config.toml
d_mlp = 448
activation = "reglu"
norm = "rmsnorm"
init_std_qkv = 0.0527
decay_shape = "linear"
Each number is 128 + 32 x the weight over its row's rms, rounded and kept within 0 to 255. Layers, rows and columns count from 0. Numbers have three digits each. The size before them is the row's rms in percent of the matrix's.

# layer 4 MLP up, 448x224, rms 0.0704, rows 193-213, columns 0-223
094:132205145106126102122152136128105170099132096125201129158113109072125132133141103185125148118115198125122108068057095138148075009163081107083103129102178070138144109107094067122132168120059127133141141107083056151122092104118076141122107107138149117160131122145132102151081147095166107149117098081149146087136106155099110101105092155145077194080143152147118137113057175106084154150110191106151134134146100139144093117128147162181103094143154095153099101182143102163134140099146109118166148170160076087189111149134121172133168153122147175107144144125157117182144137101133152178120152157164161119189165160123093096106134069133092152111178110133160131115040159145135134150103
098:111118091115133128105142082094113093131072123213090104134130150101165149167166129087096129164108138123167157134162103152207134153139078095149139115098117125142199200054111144092090117150147145155107125124143114075121155052083146114132166152149099115104137091132142136170060163107158224110135159141075131127134110136117114126106164161137072090120096136124154076107147172131132152119154126127092122101112155168169121141188090124151144126130112064091165157170144126133095103179120122170149096158101109197199160133082132169090148162181074177084148129131122148122102120152187167121101156103139131103105123169142136128124187145226115198157134156106126084166101126124074154173111
102:143111124090194064113109143148096156118082129072125102089124101027121087077170131113072128148119156135139103084140155062103117098077120147141079065161085097146159096077128113075150147090117111177102116152135108194116107177144135077085102109131149170134106110062157130200105150153137147091146163121106185106184111126152087126129116103163094164083137088145113140121100116122095142103130112177136125163127050121161154087130134157129159133087147122130167100106103119205136058131134103150136118136146150110119093132050124121116096145178139146157131149135142173135141162130104116081099099161101110126154144119151109082170164110111163212142123150140142168110109153125089238136065
102:184146117076182063199117157123184078112146177128096135148149125092110111104072130175234161148108152149157129082110163079065159083139182131087141113175105108103167149099119114131128077169115141190185078137144136170115178162149133131110111130110149129116137112094167153076138137098118072116105121128121132095164185103140158135118114145156177141116164132163144036135071124109115182147065148138139099121095080100125126122101160076161139136098154179173140061092149121144123122133141128124077155159112124089086139122123115104106074165124160050100102157161108147162100161108094161086138098110131107132145131156159158097112135120112123121187121076170191158143099085191136101108121
094:101194123196126130139157113111139060132110155142177106083173091158160130157137097126221203140113102151056132166082180136171136107086174179154192119158177147169113085154127152092146134129147145149150084141119081105128146152136125102147146153112150131138105093098207126152179088162137166103093086103115084116172156113128113114090126089118145160147131167104109141152121156133068111150078156137109117090111084128135216171143100089100113130135131129141137094154122061160148110115129124145104072143089136157170069095097130113176136087194111152120155099128143125144159107114133130072152113161166073039131159165115114143141102112138116203126173164156110141210089145103095131125105
110:146138131174150182164143162152166076112113104107138173104129110156124150148105067138101174095099132114176106075117114148139064078120092142078156124174101138088188103134080141157088185146074100131177127115136141092142124175116090127136150129122124167141158105109135087159123085141099083174155144099110100103169115165173136138129055080082097191038091096063133168076061091173148196081191177105172112137097103158136137114129124105160144118164094156121093145136177157128170139168209133112142132139072121178068120127124138159131151109119138087083123148124147137139105137054133137136105114087137137164138126083132132102114192073153116127113137128185133096093120172109106084093125
102:152160100113126099116174112103145173123119134109170073189105091128134155116152154151059107141092146133134115030153151163133127093127154174100126176134172119119159070120126096110149117120121121071118091170144156125110114109158105092129139118118187102138098098112161163136118126202111087153095161125109151174141153118189128123135130183177094168149131186194099120148052082105169104136102190139099173123146093089145102146107105181136129173099066084122182149148179101106178162101173129123105143145075114191165109129086085174077198100115101150167129144067070130122102168158110073111114140140125125143137062087147115138144140131119092083150080117138120087094136104104114148121043
114:117090127084149129106146118111155157101143093146147104103080175101086087138156106096141142103107142162116100143100180160095080132098124181133093135127173147105159117101145178146155145147079103150082137158131102114091146152206227159157152169166169181129150151101134099158202107142098128118122142167137109086130156146110114101068102116147076151102140109105133127146135049157136146103192111093130108167127175142143126137126113064132161136196144102104109132104094120133155128104160019070110050141149133109126144103162122107196142119144155131179150129100153070155186139114125137121132147119169177122098179107123087081148108139173170136000135088137142092113087139094124110131120
094:177168169097189135135133116158122168134129181119095152148081064094144077057138137130126149087177155170091111113129146112147090117184135145052144141139173137138103067143150097057072120122119141076156089127150130117128155110152110094158159154126141163098147123157179187170064163130145188080108161142127155143185064109148171134057107109112111150160081066147113189170182115156147164075072089121145149131116074070160121083159136137214120175095098123109095144156082126136142095161101166133133150192156142150123104078109139173123161116102106108126124107134156111143122137141128189187144164185129136090103142111120157103122166123156164103086138136134163161099133171128155159119122
097:162171098125125129153131182175070167092176096156153159154179150109148116138136104066088135100093086125133127153103167147178120181153156131149173137114176123103130180146172088123126185165145137104120168160150161141110153075093119172096128167105183203158132075155084107113167164114087125162117099122109141089199106141104153164080094148111095138139146181141182127041108173138122120122099129132145109111125164118125095174124125102145126130049105107155108062127140136133140062110155116064124096077074127134126100214116099159159128081106092112076154097074125163110123138098124194172125062089138145164118072136122152167152091096112099109156115081123103092112145075120138083119124
097:122128109092077084165156163110165124176070144088124151114167126118137083122129175141071138139169154106185171091123147101116105149136123156104117181157088177094166115158113094130152122174136108154156147147117157092107142129112075157102142086134147137202106125088172141120111117168136102107113150034124145147162129116109142154127104159063158111138137105111110148139142145120087158134180120104196119138165104149060209162100130201143157110093121118149132072138161176133136166173122098174132152196188079156169157102104085158161157110166118088154114109097122147108070139126170132061187113142211098121086163125158109195181197110080091115130096132141115123080139161101131160115112
097:097129151145113074124112091160144153139109150064131088171093080170124108133148115136177152149079115138163109154105116072144172113159148099158156146113060108158138090109140152079124158111121152127137088128114105182140140085150057083091120099110116112117089117114144110156061144114117152097107124113125134110121155128137137125153069106099164126116128130065091154155113110122130127169140206118121117104103110154126176109181180126140168119137161094136191057165142149088100108181108124128167133134112157065160132162108162135078145134150108146122159173180180173096098132174152088113179162182183132145152068114105139101070123056129026177123156124207055155158077139135063110140131
111:130132179138139159141153130138057114161117131152132157109108123079139160154054137102094116113073149097159060098131141163150110153132095112093150152111189137127156113121117144148127138160119142121161141075125149095117099079107114109130093147166145145160101150163099108132091151159131100118141173111191106230133119177120147157195143114135157085163102159159112134136179089138199146035082158168158126116072146161109139119105145137204077130131115143152072121119130137107127157118125177120106041101115149138165091176141123158086121108196136144118144136105105129113108097088141117176119149082203122174125061112107131205140131132095103110100154082119130041106120138155179148046166
101:121115136079140094084140068072108136082127114168095120111121161091175197141040126125071119148167120159160133157089131125161135139164056189144124120106144153112123149123103107116150153168167129083096140094091130119076162086139118160153175111157095133174075145149118141092127135122115123190095164076109186198183156152105138088171158104103092145132104147112114132132124072143107118144117084177120094201135141172108060144118120092113126093138098162134169154147108191148095169138125070105151076136092111165148180120123127099135129163147148138089091071137083149091082084158074202166147142087107151122084136112129163139085091163110119094152066052110172164119128155100133146120141
114:091041136075081138112131145137129129128144095160157105085146167115109130114112115151057091138115161141132124156123132087067090131134143121139174130098114211113146184151126122142146088096192078095111163144089079108147159101139151129117131193108133228147096190104132149121132128138104165124153102091178115129109134131122173103189063153092136096166110139070108085194160080154137096133187086146120099113146111162167091092074088122090112106166124099148113106129126167064070129099106136115122144109109145169106147127130075124165112128170145169082155080156209137167136096196125108115112129102165109147143146149134093141100158133202100124088126147106069168178104117089166107132181
098:146127101141119133126086178109112113102141223106116116157148131141079118078151159152121163105129148142106162112127120131111161113189061126110125167093139116101159182186083112089106090182114110185134097082150076153125127110154103126128119124113099127083133125117099110220123120185164130113143104157095122087065146167186088174166143152127170129152107161113132173121119129159154136138128173132152117040127117129085148097091145140153109160097101115091125129069117070131180147122155135169137142102157185129110100121131100117122043129052080116139129044119107138107115119140141077128084193089170215112097111109145092040086113137066176112114136143164156156088126144095124091133138
099:161135103167138142133134110092106114153085180147124142124143140068149079110163188146078193208079121091128117127144112104079125142127163137117144079127109084061147116131157115105155136134141110062146165177076183117112096141125149139207160106166131162201071111125102148140161104125096072147205139031096157112102176071213121139160109160125114196120158123140168131107114088105153161133115132126149116171113143130138154104104124122098139141121122132155115081086104152175145190118132107081161156092096128144103114116090175139159177123152156138158155087163130102130140164147140087098058160144117138115058131142204132082132088137124149167155165155095155153197136144162115165116113
100:114198124095123090108148216154140130080123127081113115108084090116112112100095096082103157118174127138105179119114142085157074108123111155058097130144149153184094133107099113128117149161112153139136133114121105149137103108131087139132174069139115149217150145146136140156098160130135083138118142117141109140078154161155133116111099095124126151102127049098129119084074124127112112167142106186102087167148132115159162153210143097168120092108122151124106081103123103167154128174157108140131136087132133037161146169101157143143161207132159158209161131148143082224082122076112116102130112128166095119072211084086087127156133027143170116144134141123162153113130093155119138153142
105:076136110134075108160127139092145110130141131112042144188115152156134129116076145067181132188116185123154114139118151098169146079077107135128086156163166154075087143127066143142079153148117130072146115104154158124156054124126096146099158104107168112107134153081118113116109148125125096159079136193155093152120124130141083183113149063102086154116096120131082079182089139124145094110087081135149113143144090131186120185164109124090130148118129123176079243140134136133171090088087116136090109110151139123145100180119116128094107107119150057093075112145117090097121122161208144130105149140130111088081127131142183125093135103046101099107096092132158119090129067085137156096120
100:109139054098073144153125113111195120116120115129148169162095149153207149146052128115163093107142113140088142145082136072144162120116098135155056123109114159129090111176111091145110110110154136098159088155133112176118127156121139175113166076070154144112085131068138119069133130139155130121088150205171092089114149122102049148132164154142123145117132173123139111163092140105100102121163125182162082116131094168137134141154100076074170120102141119143163103135146144176130121151078168097101171090154082126157152111141136095099108091146190120174132113152120163112074172141100083120133115214080155108138103174112100135176141084121118109122142213126133107177065056138108093054139
103:054105142132055185135096096128087114119131139137119120138149124166114116112120096156143101112157126136142137108154159084135133140132173116097133120093118190131133097156228108134099160078142176067105194084130120067133087167105078119112142129072099113174040148116116172070121096157161139081050097192143084110115118106157144078162104160088115135139137131097112060147097122154152102109142131147152123211169165107147071195123090094134141139089164096124026137166089135174169119148081119146148162077147099130099166166092128139158139163129157100176165112126112152165101069114087140074151113113126111160152117103169134117151154146123146105157115143139077117130159184143139141129146
# layer 4 MLP down (transposed), 448x224, rms 0.0567, rows 193-213, columns 0-223
100:129090111072078143186110101114136120141106106100178136098137096135128119116141129089098112121157061132160147077139210149149138236162106105168152118140062135151085140175083143147123158091167136143105058114181164114106132153106144118148151129082153132100134139127111129138221095201110177125221138199090141130128139100213182108087109132133147134207149137082104126123142117149142138106101129109107096126088100166116144114107149114094165137130111107166106124120103137116122123141081124090103151116118161180117166080160150124155080149128146100074132148152126154123131158133140146131112103147087136108123106100114120096175218196122184120179085164120123137122108084190177152190154
099:114099131105103127128091135104062193082058090050151131139162131164127080096096120177116101132120101155131086094118099139150117116092138164182130166167089130123110115185142095120137105156155118169140147131153148141100140123168147144130132171161191110117093174153148148187155132164102122103112158131149123085091153158111162164208105179176169121113100081139119141188106127158119053142162119198150137121124134125119194146134115070103113133146084063100113120118104175137202113098110163101151187142160127079095076171107181096117104113083138081134101135130110144189058128149104097101100129117133113147110106100094129128040138141103164045154106171117097161110122168130189110123167
103:111125180092116118089142166055167098086097149193067122157113123155111182138071140108168102188126115183135095153068091165116073169202060135132179167132135125170109140117120131091110130164109233148121133127095114088159092077136122134117162147143153076135183116142123120072110102088071113146145056164145079114127138117106111098112119071098134159168094129087131140130099127120181079128117156126116119134105143124090091158156168112136174103117157127117102191145152160062120136105101105123137145127106118095183182148094123175122138155079110104108109080112085142121178070098128105143137124150115138179059146112121088088116142096135127074100095151082186075123097106154081124158124
105:107103089090133145041139105122137107180079097134121150133116128148197151100091173134105127152199128111148133151127083131129095096111108140120067113174137106138100136121031163051070107106154151079114144113126154124098173140107111135153133173147186125097096136138132106131101193107131166096125150155125097152086126123112156039086068095117126122196088159149107149117128164174107142167148144172144124138091114105124116099173135165095120149119105132094199163122174043134109118140167125103204115138117092092216100137083182164150108100162119144155141141137155132154114120150090108150126144139134126106123161110115115150147228107168083177151071099121124072076148139148100166157139
092:100128154128145164110098076132185148164167086144118125136137115117113163159129094163163171166111190123131139092192071136102177153163129155107092122189172107157148217096139156109153100158128073078120155184133187143144103121132133120122176165114096111134159071159114125091094171115094110164194070135144098084110033140155135116160205136137101127131092140111144115070092085111118134110128143102107162130113126082116142087186098124109181116096114164109155102112110085121209171122179141135117147129130131079077151131146174136142117170072109167115116121131125107102077102136076193143098127146122150118149117089185170111129102081115178087146174145141206104171094099136155094161109
109:096097111102100102136149162150064136165132146136103113132125143075108096081124170117168092130148195122107105113140110159129147130087135104092157084081141097114185134110127096137192161122102101088111121114113154141178105107128097085126106119138082105152104126127085149158128136172179120100124173189127137092123123157103085225125159185145147119059139127132108157205143132059172084155117047104146111088164146124077176109133081115117089153119139113089100153130106121159120168124186097160094118073211117084104076079130126090136091156164138095143160142122099138107094122151119134032044071142106128123114196156151164149120121118118154099149182135071154142177139114114184138130145
104:123134167110098139108155146165100103156144111146128183125092125163090087130130145133155127117179197124129127177150111121084130111081110155131140141081085229145135104114125106127131134127143129130107182100153163162076124160079141127149106146204132120090033113111079133119149139122154100038149076138133157140147147133149088120100095145085191081174136103150120116140120099099166155136113109160157118068085139146104156163124090094109098143112153178130107117136111156153084100145148074118183138120195113105102135140146075139097058145139143067148085110161099224113128147153154131085150106143078110164125156116135114169095101102165125137158214100085121158076103118086199172184171
110:182146096147096115159102109145125139121145172127088155098162124159112187152094155140128136157091173128136115150118054147178139111179121206159120097176124133180158089093130076123100130137112115142214128114144111109110138154159131192098125094152124141176159069184134115117128088151080091139112138095130108123113155145137135100145150109161138202100120118163152123155197154161121122129052139179056076167107114123117099063080109109159143102198104113130073142127123077129131150102082074152141114143094103147124149168151149158165156142123175141144086117167081101192144101072143117175125184108138127147098135079151124167123148117117130104079097142218126171155154186162133166131046
093:095060081161098122121125122154142104114086121174123156067135160128105181172036120126133142145090091104132132128072082127104112156100065156096093073209110143086124161133140126147178090164163110114064163132177112147115074138149125109134126098114138084140167120117104168037090123091146135124107170138171102065093127102106083102131126152144117126056070182117116101077118135132116171063071175155089094101102157198069134108081114137126128198111117186105122110095093168131116149119153134123074111119116143115132114107108075105102066121110121129155115125138114137102201135085177146075123123140117091140068148125149163201159088119138162135151164137128111126146081122124110125135156
103:144128152124105189138107160114159114157073124146060137123114100118115119138147087138135158158175142085133080100149136070056172105107099137086140109154182155179081128166103174158135008163138170144173104109076069104099121096113120095126139072173078094147113144122106158183133080142131159126087141185102113164124160126136084125147152110143183107099129131091162089111078146124064066065141108117107142091123151161171191135102099152119111100152130149129108143151094097189124155128117165167096170130149147172132141073093182165070117124165114141091149162141131110141139124129061083107153122110193115095073141143104096121093150074140126139114114158124185090100118153120085168097178
100:087115155128151129100114147086085175126141135140116151176162101080163091126162129106073100186114101077110143169092080133127144124143094142134184150138099065150128139159142102163113157145136153166085207105167155118143099125086119116126121124134070184083128135165059168053111108164141114184171135134122112166168094132104131100095141140090098118170159139159088078129145088212159130076132114104095135144169132075094070109168120146170108119144157140131147133120082073115084154161176187132136136076168115109121159087145139176176119124068099166110194123074202150100163145133117143210110172097086098123076097122113130141128106133133137098126131125093114179117123174093176105186133
097:155101119192084110131112135115060127192105137158143115110097098150109111182141104103118153104156079107101097106107120151094084104092160157128135146119189154073143126128211105141108105154130131095102123165072095095116110107113138156157124193157141103108129221164138136137107115136152180021057135160104195125121088124090103139126180153152115124115132106158192091124119188145081058123158109147085111148137127172120084100126120083114152113186116086130100156137124161093113079143128103177131096191158149145186124128069161158171141155069106072092138146107159099077158086142083161096172094115180163128123159138102163128132094085133134131133080124174118119187110128154158126115134
106:140121119109110175102117112119126159154141089102146118164151149121178132122171129147112109148118141185097125157139100180133106067093130106128125110098091079135106173115143158092136160056103153126089154194089110198124115195119149165199135133081146107071113124192099162136149121138095131118149122123095146122077107097037106124110107170225101162116156147097171092184126134134123101131127132164143124135166096015143130119159104092065153157127156107102175112151119130176099114141095079153104109119108138160107192115155079132129142113110125110175154132178113078120169128127148131108122121173074143059119167089152115068077106139101143113200093128137085121176132116117128104213087
090:115102048087102100155159119136079126134110160093135112094139103118108159130126179124135139121092126107155155101150157120131184115130152125189137035106117121115149167122142126118142110114166135134089145162113135064190046114128115141096113135135140170127105134096152140117114125107223183119174137093170134124098111126113113145118103147142145187139209176109115179055127141163128139108136131093135149124168117104166139109073098115077113135116150096053090098137125099171191121162102126117103169089152137194146132110154124104116149120160071104141092196155168112089152100070174157130194142149148126118188170141166109114170144140116104187171134161130111037121111200163163138069175
113:143151088148142149104162103159166087097089094097110163132156141169145132059112165101082162131169073025150132112080176109174181124144131090115150136171136153132092128151087144128105131188122172157142072086159128140086133093098072118087091127151067116154107105081120126062082146161111145186115170141126093124203119109104171135088100071041119160073166163114121118078106179140106126081111099150138114137137117110131135153101129093099088148151108132095129161116118117159112149116128171098228118090109108063154085081132122158064150116132114125118132090101150095132082164123124101111162076113109124146082107178210148118170093161150148087127103156142136108125114077139128155137126
101:094089176130069114113150118108155139060116135154172138100090168139157143110111192082147070116076161098172090072110080064136136145099182121066192105094109148098146089103127124143093149082138147136139188133147112166096161110109096135124155153124195163146113129078099092050131085145157094088111147125158130133159105190154154154170032127146117169096125109153196107119162135144137055127134112132141075097089141127118173084170133074107082157108086155105109132156075113129144122137113178114165146080109122128110117105109132095124109163171066130183153147182119123082148101071145166126167089137051074150122146150100135155107129155141119131098152089106119119121101066146153161143146
097:057110161095168150097164166149105126098085086151141112149105134189085105186063134112156149093086077178089190128156158123145156129113154098164150151106148121170067133102129167136103113151143146160172070100125144118117154131114138117100096216134127182110102123117121085088085119131139123130105142167212118116221117127111122112075100084130151094127147096152100155161113171124170166096153141145068048125169232170141109130095130104138091114097101141122181150130153125100133105134085111137099156172135140151115158136117142109138167072088091088052141120107135141107137152108120126152182115093134155156149095115058158152145144108098081123102109153155101114060136136100104101116208
098:129142113114140122106145109134142167217041075130164152135194146129096141210148070131152172134137171152071124087136066134123169143076114106142123153147178166166137135176102132149167154105155138143194106137113127124077134169165123151108169161126118078133159072130171125137156112131101188071108110127086119095172134130156209146111200191134150150146133133120156182115147147148108105175089158110111115135127126171084160146150137165170158120142149104098193079149108122158132104149067104113131119118115148131067088144157121145122040107170132104147128122180129099089152061115149134103162145125108055108181042153158156124163130133150094127156121120143164075102119127134074138144139
114:160148111144160117111160173193114119098173124087137139154082091137166146150111126171137113096075108135094152089082074157160086140161145128183138149091073069087171167099102138155117087168105127132117085096170123144085166188081108148162089091171107155113193150098176104155127150107194107091089138076090121134126173177116084110128157159146136173097189129184158085105142110074144160070099185095121135200123170136094088132122108098159103103152185156100092064113177113110105157162067098153128129140115134182137172095102141113153146140100129168129157151162113186118139150099137156113158105111084145174193157154119119111137120106120070164122168131150086110147136129124196087140104
103:124094124111166123112097100149111136158137107137171117144133120119104168110218124175088114141124147152135140100148115176033064090120136096134158139137098121118120064138161143087164044162155110082126055139096111071179123142102078116118118119131128108115113124137194125191109186126084132120131103211098110204135097114132173088098156153133091130058084149131117134104155177142126151113197080163063106116101140137116095156133099117103120127127119098181105114149144107128130169127039137169082080175094133151183143144092081116147176152142133126074103096132085148180130143125076166112137111108199146119131094075116169129119096140115141179124126126192116167060118149140148128122124
101:120083189163150113136151147146132049123119117069148159105066150168102110142107125174152114124146120114164111078128125148103083142141133100110127113130107091097118102147090143112162139169094098160120093128157139202074128154126107131146163142171113180106140158102065129154105043153186153122208164118165142157102085151005119164080134113131146079172082123160101131091141084142131127146159119104084116090148176110125190127112114147137136139186147220156128158073147146131148171141169136157092116122165152079143098155122089140063074114112056092087115151120159100115163067146139186156114160120149139132137137145102130106127122120107142153140142130111181135114080129129216096132166
# layer 4 MLP gate, 448x224, rms 0.0681, rows 194-214, columns 0-223
098:090124125135104174094121136165110128164147095125107134132104168143067124132121147141112088176144143090085162134141144115104128113081186155133085127145097122104125098102147079168135090114136128111147144154120110200097111157139065214162138173145157130129107132148130245150202122110124139112123078174179120149171088131146097121164074089150127060092098106109147074135080079088139173097115103153114091133131126121122104112124124105096136174106094184155113112132117192126143174093139129139107165114154077156127118160075111137107168179073120091132049102147145147082126172168186137105127073111154084123093142161079148159151175078132120106110146134063144163167108111074188093136198
101:126090122155104133147157142100100085109119151106157136151176055133114199094125089130149101031181160079138156146069084120127077093125112089126115154167128128163149093150155142130075121103157111094085108127083114087108117209175110170127089184115132181125134118141110188131110136125131142094126218132106132099192110126101090113125075093090121168116167136073149091158102090124190096114164128131136130074166084131154143077096165117127141086133114118153145135173080198086169135098099130149145154132140134067113135140098104150149151133136117156129104119142093196118160103202150168106133118087094148146178194115127120117059178143118142118045136158134152182119105096103100164107124
105:094140112107153091140096122131086055167106115111118152128127133126079103121111136094125164170095128098141094149151125157054086165100158127126138114132116160044126140107186101138143116103149107147133188112142134154150178130168132110150091157144220208101103082081087107178176140095133076154122128114092135105171133135146122059175096131151121093090116093107158098132160107130127115139088081148075109132121113156122143063110074062097163110106150171183198140106136104150145175084101126164148148144034154126053118153113080151162099080137178071082148174115090142121176089149129179091132083073120100123135081151148075111162152143144119112094134128166112112174135091109140104127136
097:097147075079162129168127144130113106110110102092121094101135116078119128143116132144160169148134065108154133113118173119066162097128082071156223070130087165127167097092158175167186156084153056059137132108132190100191175177176095120061104168167093138158209097082152123125119081108126114136174154120085159119169136107135116131090129199109105169068132089103127132117063071117162164103109125080138130133070101116165128117151110081084147115106151167152116126130177104180107073157128119145109100088119082135124143145112117121105117091107154119114109147091145117133153162137126134075135123122138137114113174094152070065150176119112153134129180152091154123176117119158174101154164
104:054122157096164192119157126111115074166082122133117099125163110082135135085104197136200127134129101159118121187076090096079070110135104074074183114120212123127179141081147064126169087114151133101107109180112115160129164160173130142145117099149114117111132185059107155177152140059121151162130125107147155102145083151157112152132087127176101086098152115093140118145139172140160099103058124139106139077146131165115131157197110158105162144137132129138159109135066185111130151079127155125124079088212108092126184163130137107111116124146109133154096140156120177109113188118077150149102159141115100068065118158124133160106149156072137132112134191077143160126149143145158155117125
102:134145103131165126116129182147127059187118118153127137092103189121212137107067157130124132129105068161087150142136107109124081107130155136160140136141095132182164121147157094115144085139074124156122116111103120180108128148192125084145102114142065147134156120120157099188121064126117145102209139140101150114159157095113099080121086085145106102059099101056160105130180139173136121114084068089131082095092095149129134081124090108086177116121138174152179129099118154127201113147080143111153163126132164109125122145124179087101072115157167062123087119150183129097103118134100103080152139114132165037076159163159048113133170104138147109113158124122165158158126139078119161092163
106:167094170182143153118157125133152042111113161138104108155176135124087169104083117095114063154173157106060147104166102115096042097110142148113109160167094157132141122098143127124119116116118105134121106155099157202123103140132105063090119162114155177111073157108141165107154116185157116069093107141156130111167170106208052122173091087123135129109150154114119129133114122179156114114064123112134095118118051100143102075161122044161177121104127104167170118103163184147128158094095122175096156147108172138118109114087126131130156086138146078132094139180190162050127101122117105123111135162108132110104121146138117065186105131146140084101121150152121176175130171099172159136173
094:077102134160062136115101121127094032125087102170158115125153159102099174149082101110150122126113089086135150151103084090109133161080101111152106163147061114131081220113150166188195147146160108170027167106094138137144169148158129170104121112129096162113127155118091117112198104159125112198157138104148077057121145140119091115192125151109136094099120193098127038123106105111187115134118160141136147057142094162066151093081177114058137126161132131136110136133139172089127150074150096126112107073133146095160169157107080063116122141120105127135143131132106139114151160170145120143165086101143117094114168110130086131139138113095140126164106131143142153188123142116094109133155
099:133099084188181179121147129076112101054100107096090111054131101110095098091158129136105126085184065143111122174135148088088109169108128114122119125169112095186122102135135149156138134078086135130112150093116130164133116160140164070088109142137193158113140078122180112141139122139121152125142161141133108126125129152179155154167090145100130121116127091153149126126161047155098131091108117146142149097135087094133198124204113151171152130143116194125157162165113124145094110183102142119163118154158132128124060083057161050122173082106136136101094076172123122138141186153074192176141093164171107091124128087142038145153112156065122150179120133146136095133122097112113181103084
101:147130094123124133130139042139040112128114109158096084126158149085093161100106155116111121142130120170103077141186166125071139138162067109140192153186131117167052150124105133164093103081184146116149138139132144126138146146119155165083090087157153131217087222104163146119149078156159166134064162149188124168134114115120087103189151107136147055143162136158079107147087105098113121124125141129074086120109159131113116150104089072150158113127107117139120103164130090145086132093110114123156101131077093106127157083154139091177124111074123135141162099153180148107175096145137190121170147100142082193115134090094132154153119179145075113129100106167136081163195112109144124106153
098:159112151125142150188143118094103081140123119101119134181123151149165131138104124139199110137112128138096095074124131132120141132177185135104138074107133088073047144106110076091060107101220115132155129070130162175141098184158100103158132134137134182129088190098124168066195107119157149173154132180167137139158109116140140167158063096103161078108130167116101145088122106110180144132076131155137106085114140147109117114115116143142074110143129161161106132135153100141153191153122143118129204055125185116110121120051092095138057116082101154101089114203104143117141099161159179124138133086077083103136153149148141132138116133097162142182140104176143161134154075146179165145124
101:136143073098147127191144138132116093152078127104133115101093131006147077189108117143098134122089106085144103092113188124145099135164100124101199157122146122128110080092113163132107112154129126105118087154098148075167161136122134158109128132143137214124176144134140081148148124103194136129144139101156120165163047145171136107138116138124112139115164144167115098093139116160168144061055132149112158063145023203128154121125090105107177100181131138161139130132109127089144165063095148164097147098173103130105083133143149087129131053152167128075142094081129178127117103095186128128163156143113124124133141132123111080163137189137176142088165121110152141144063148131145161087151
094:114136096142141136093100145145123164155134188200136156123128063183103113079100163135190130115101110157100140128127134158137133132101151132159139105201125120165087140189112097114167089120133141107140134122125133158181063149152129104050125094154156136125172070083153146127091113149148170102231088164097120106091087107133121116118054162128195129194159154100084156087119172172117103126145156099075132075136119123111138145138132123098091104117085152115110098111120154085181104135179161152090155125100163135159090078159116160107083047087094072137132155127187139125200165123129156136153205104122133133141117151072143113076153161097130113088144207122148091144148147146171110127115
112:161114140109153135160111151124152156139154099162174166083124181109107161067070070080095088099129144083140105136153133098062116177104123120080138102225125143129147157125155165159116076082134086116179071120124132097101197140170117137123082129095133179110095136131116112145129104128108137104169131098208071115170140132181132105208186117104152139114190167083054121163098090129167158115144142136123099111148107133138125136101091111145099079191075148171127101162102151084129160056109102121101122131099138170123107158114122140113119164119136108063101127159184189154177186144103155067118158092190182124098115159118113146142133156162094118108126170101155132127144130136136112154191
101:101100128126162114149142073119129092132096160135112142071159160159138108138154161168116077126140096110121133076102118088149135067111168117113101081186100111157165076136184173091182111111118130096175091204110177139137165183115167130139170132154176143202127066137158112161191078147094135065171132119105099097177130122180149113170092141185147169118118124112204135130099128159119117033144135111164145175139166083158127126120070114180104104123136103146117161168155194149089132111104122119118155128101143144093089122129177176141163094148166134163096183127115138098082119154167135094115106129183089085156142099154079112096147145114180116120138074109106076125201131169101143123155
098:145073146085107140142138125107114104119146144171122108124126142127121167126076090092187099091174059139088067136144160137141088129117146165064108174112135186160068178109123124181146089112193111136101140114144113154149159159125134108072080134153099166150151152171156117089109113128142195088052094179145101089167110150157103059119120080171168036154099152140091103146094170137115128103116099148138163113098132160106080143117093092129114116127082119135121185199077185046133135121077110142129113115159123122162171087132130107147127090108087099085140134104198144116169075137162144141166104121192141105142093107102175147113142163186082110081152067162126122133120147137135118095151
101:126107163123154129211182080124092117112148192137126123158121164152143120100091093107176123124140092130146144133117200109115107156142117171042165128107142115111090154173186124150093120142158056133113148120154148082116118155124112188218125155144154138127130215128079125188132135077103111152132170153148050134143064116121100153133103173099137129106119133145131125171106128171119139142076139134153131136174156163143115110136153095153098130156096128189071149116125081090145168170161081113045149092104144149080185095118092088149105132038155154120096151127086094143118138167096211110108138134145129092077191098089149111114112173129124166165121143105151111114153067099116166126106
107:115135149143185107067100151089121089076083106100055144096083148168088110135115153055136096098218129158143142124192134115138134143090102166105156121178171173097167153181149085118101137111170106132102201147164188134171060143113179119097154105172130158129138158094137091126107134098124212137076149110110156193127089094156142132179123149129112145152130153091106126092092125062121121058118085141127125101123104158145121173188117156119111091111147097113094124156159085068163107122138124091062098071134148117099122140116151165153114060151164058089130107125169133117158143115136140135159178117125108163104121125138141101123119130117073100104107158137077109177124118104130193070091
102:154098109077147160152183083134121077122082163150138123151181118080171125175046111096135114144155097154184110143120168156173113168077138153121104100103159119062113159175111133091134134046130204171155110152139087108160149171124152147163112146081189182185092140159112139120136150132168124135126218106137116103158105115130122150183065101149105108141114102171170101223128113112141120111115139157153087123145091167146116088186120119073151118089122138134163114144134118151111064126177129128108110124093119123111114093140101112153135135148149078159092115176118134119115159162157099086099120093119125084152109152099089105171157156109156093186165152157165087157180055107159132060174
102:118118117161115077092108099153144090158119133228154157132152147147098143147107069064162112152179131107108114143153146057056128144117129118129106113152094134089182141145111104135162085166129118124071161144081090151117121106160168153175157129180123114090135146119124127185133120143112134125149142142066108058144165085135103097125166122207092039104100188083147065164083165203122139119203094104122106089103099179063178136105097093112113086070164147125118126126077128098155147113108133135091127126119187084125147160165080115161135124120150105117087176102111161156134137195167103101143147137090113105126135138105114149110120109068138128120157174082168180196135124092134106128131
099:100104118134132124206215115156148139154095150175090148104156150127104175088112130100106097159124138142092136110137157057179103100139098132147084127184110089175149178132093127154171089124161105166142108146127077178142108177103135182153117128115091127166182117126120153168105096143116190120186147125050118103166159053136132183141102158149120097146136196099084074182132144104115055104129085092041159097165166071096133169134123108118090184148134111197097108140141115066160097050132124133099125125119135170127097091120134108119097103125085149075144101153100146124163150193147136119147145134139136126123116139122142109121068122097144123153088103067100087080112134127183118112164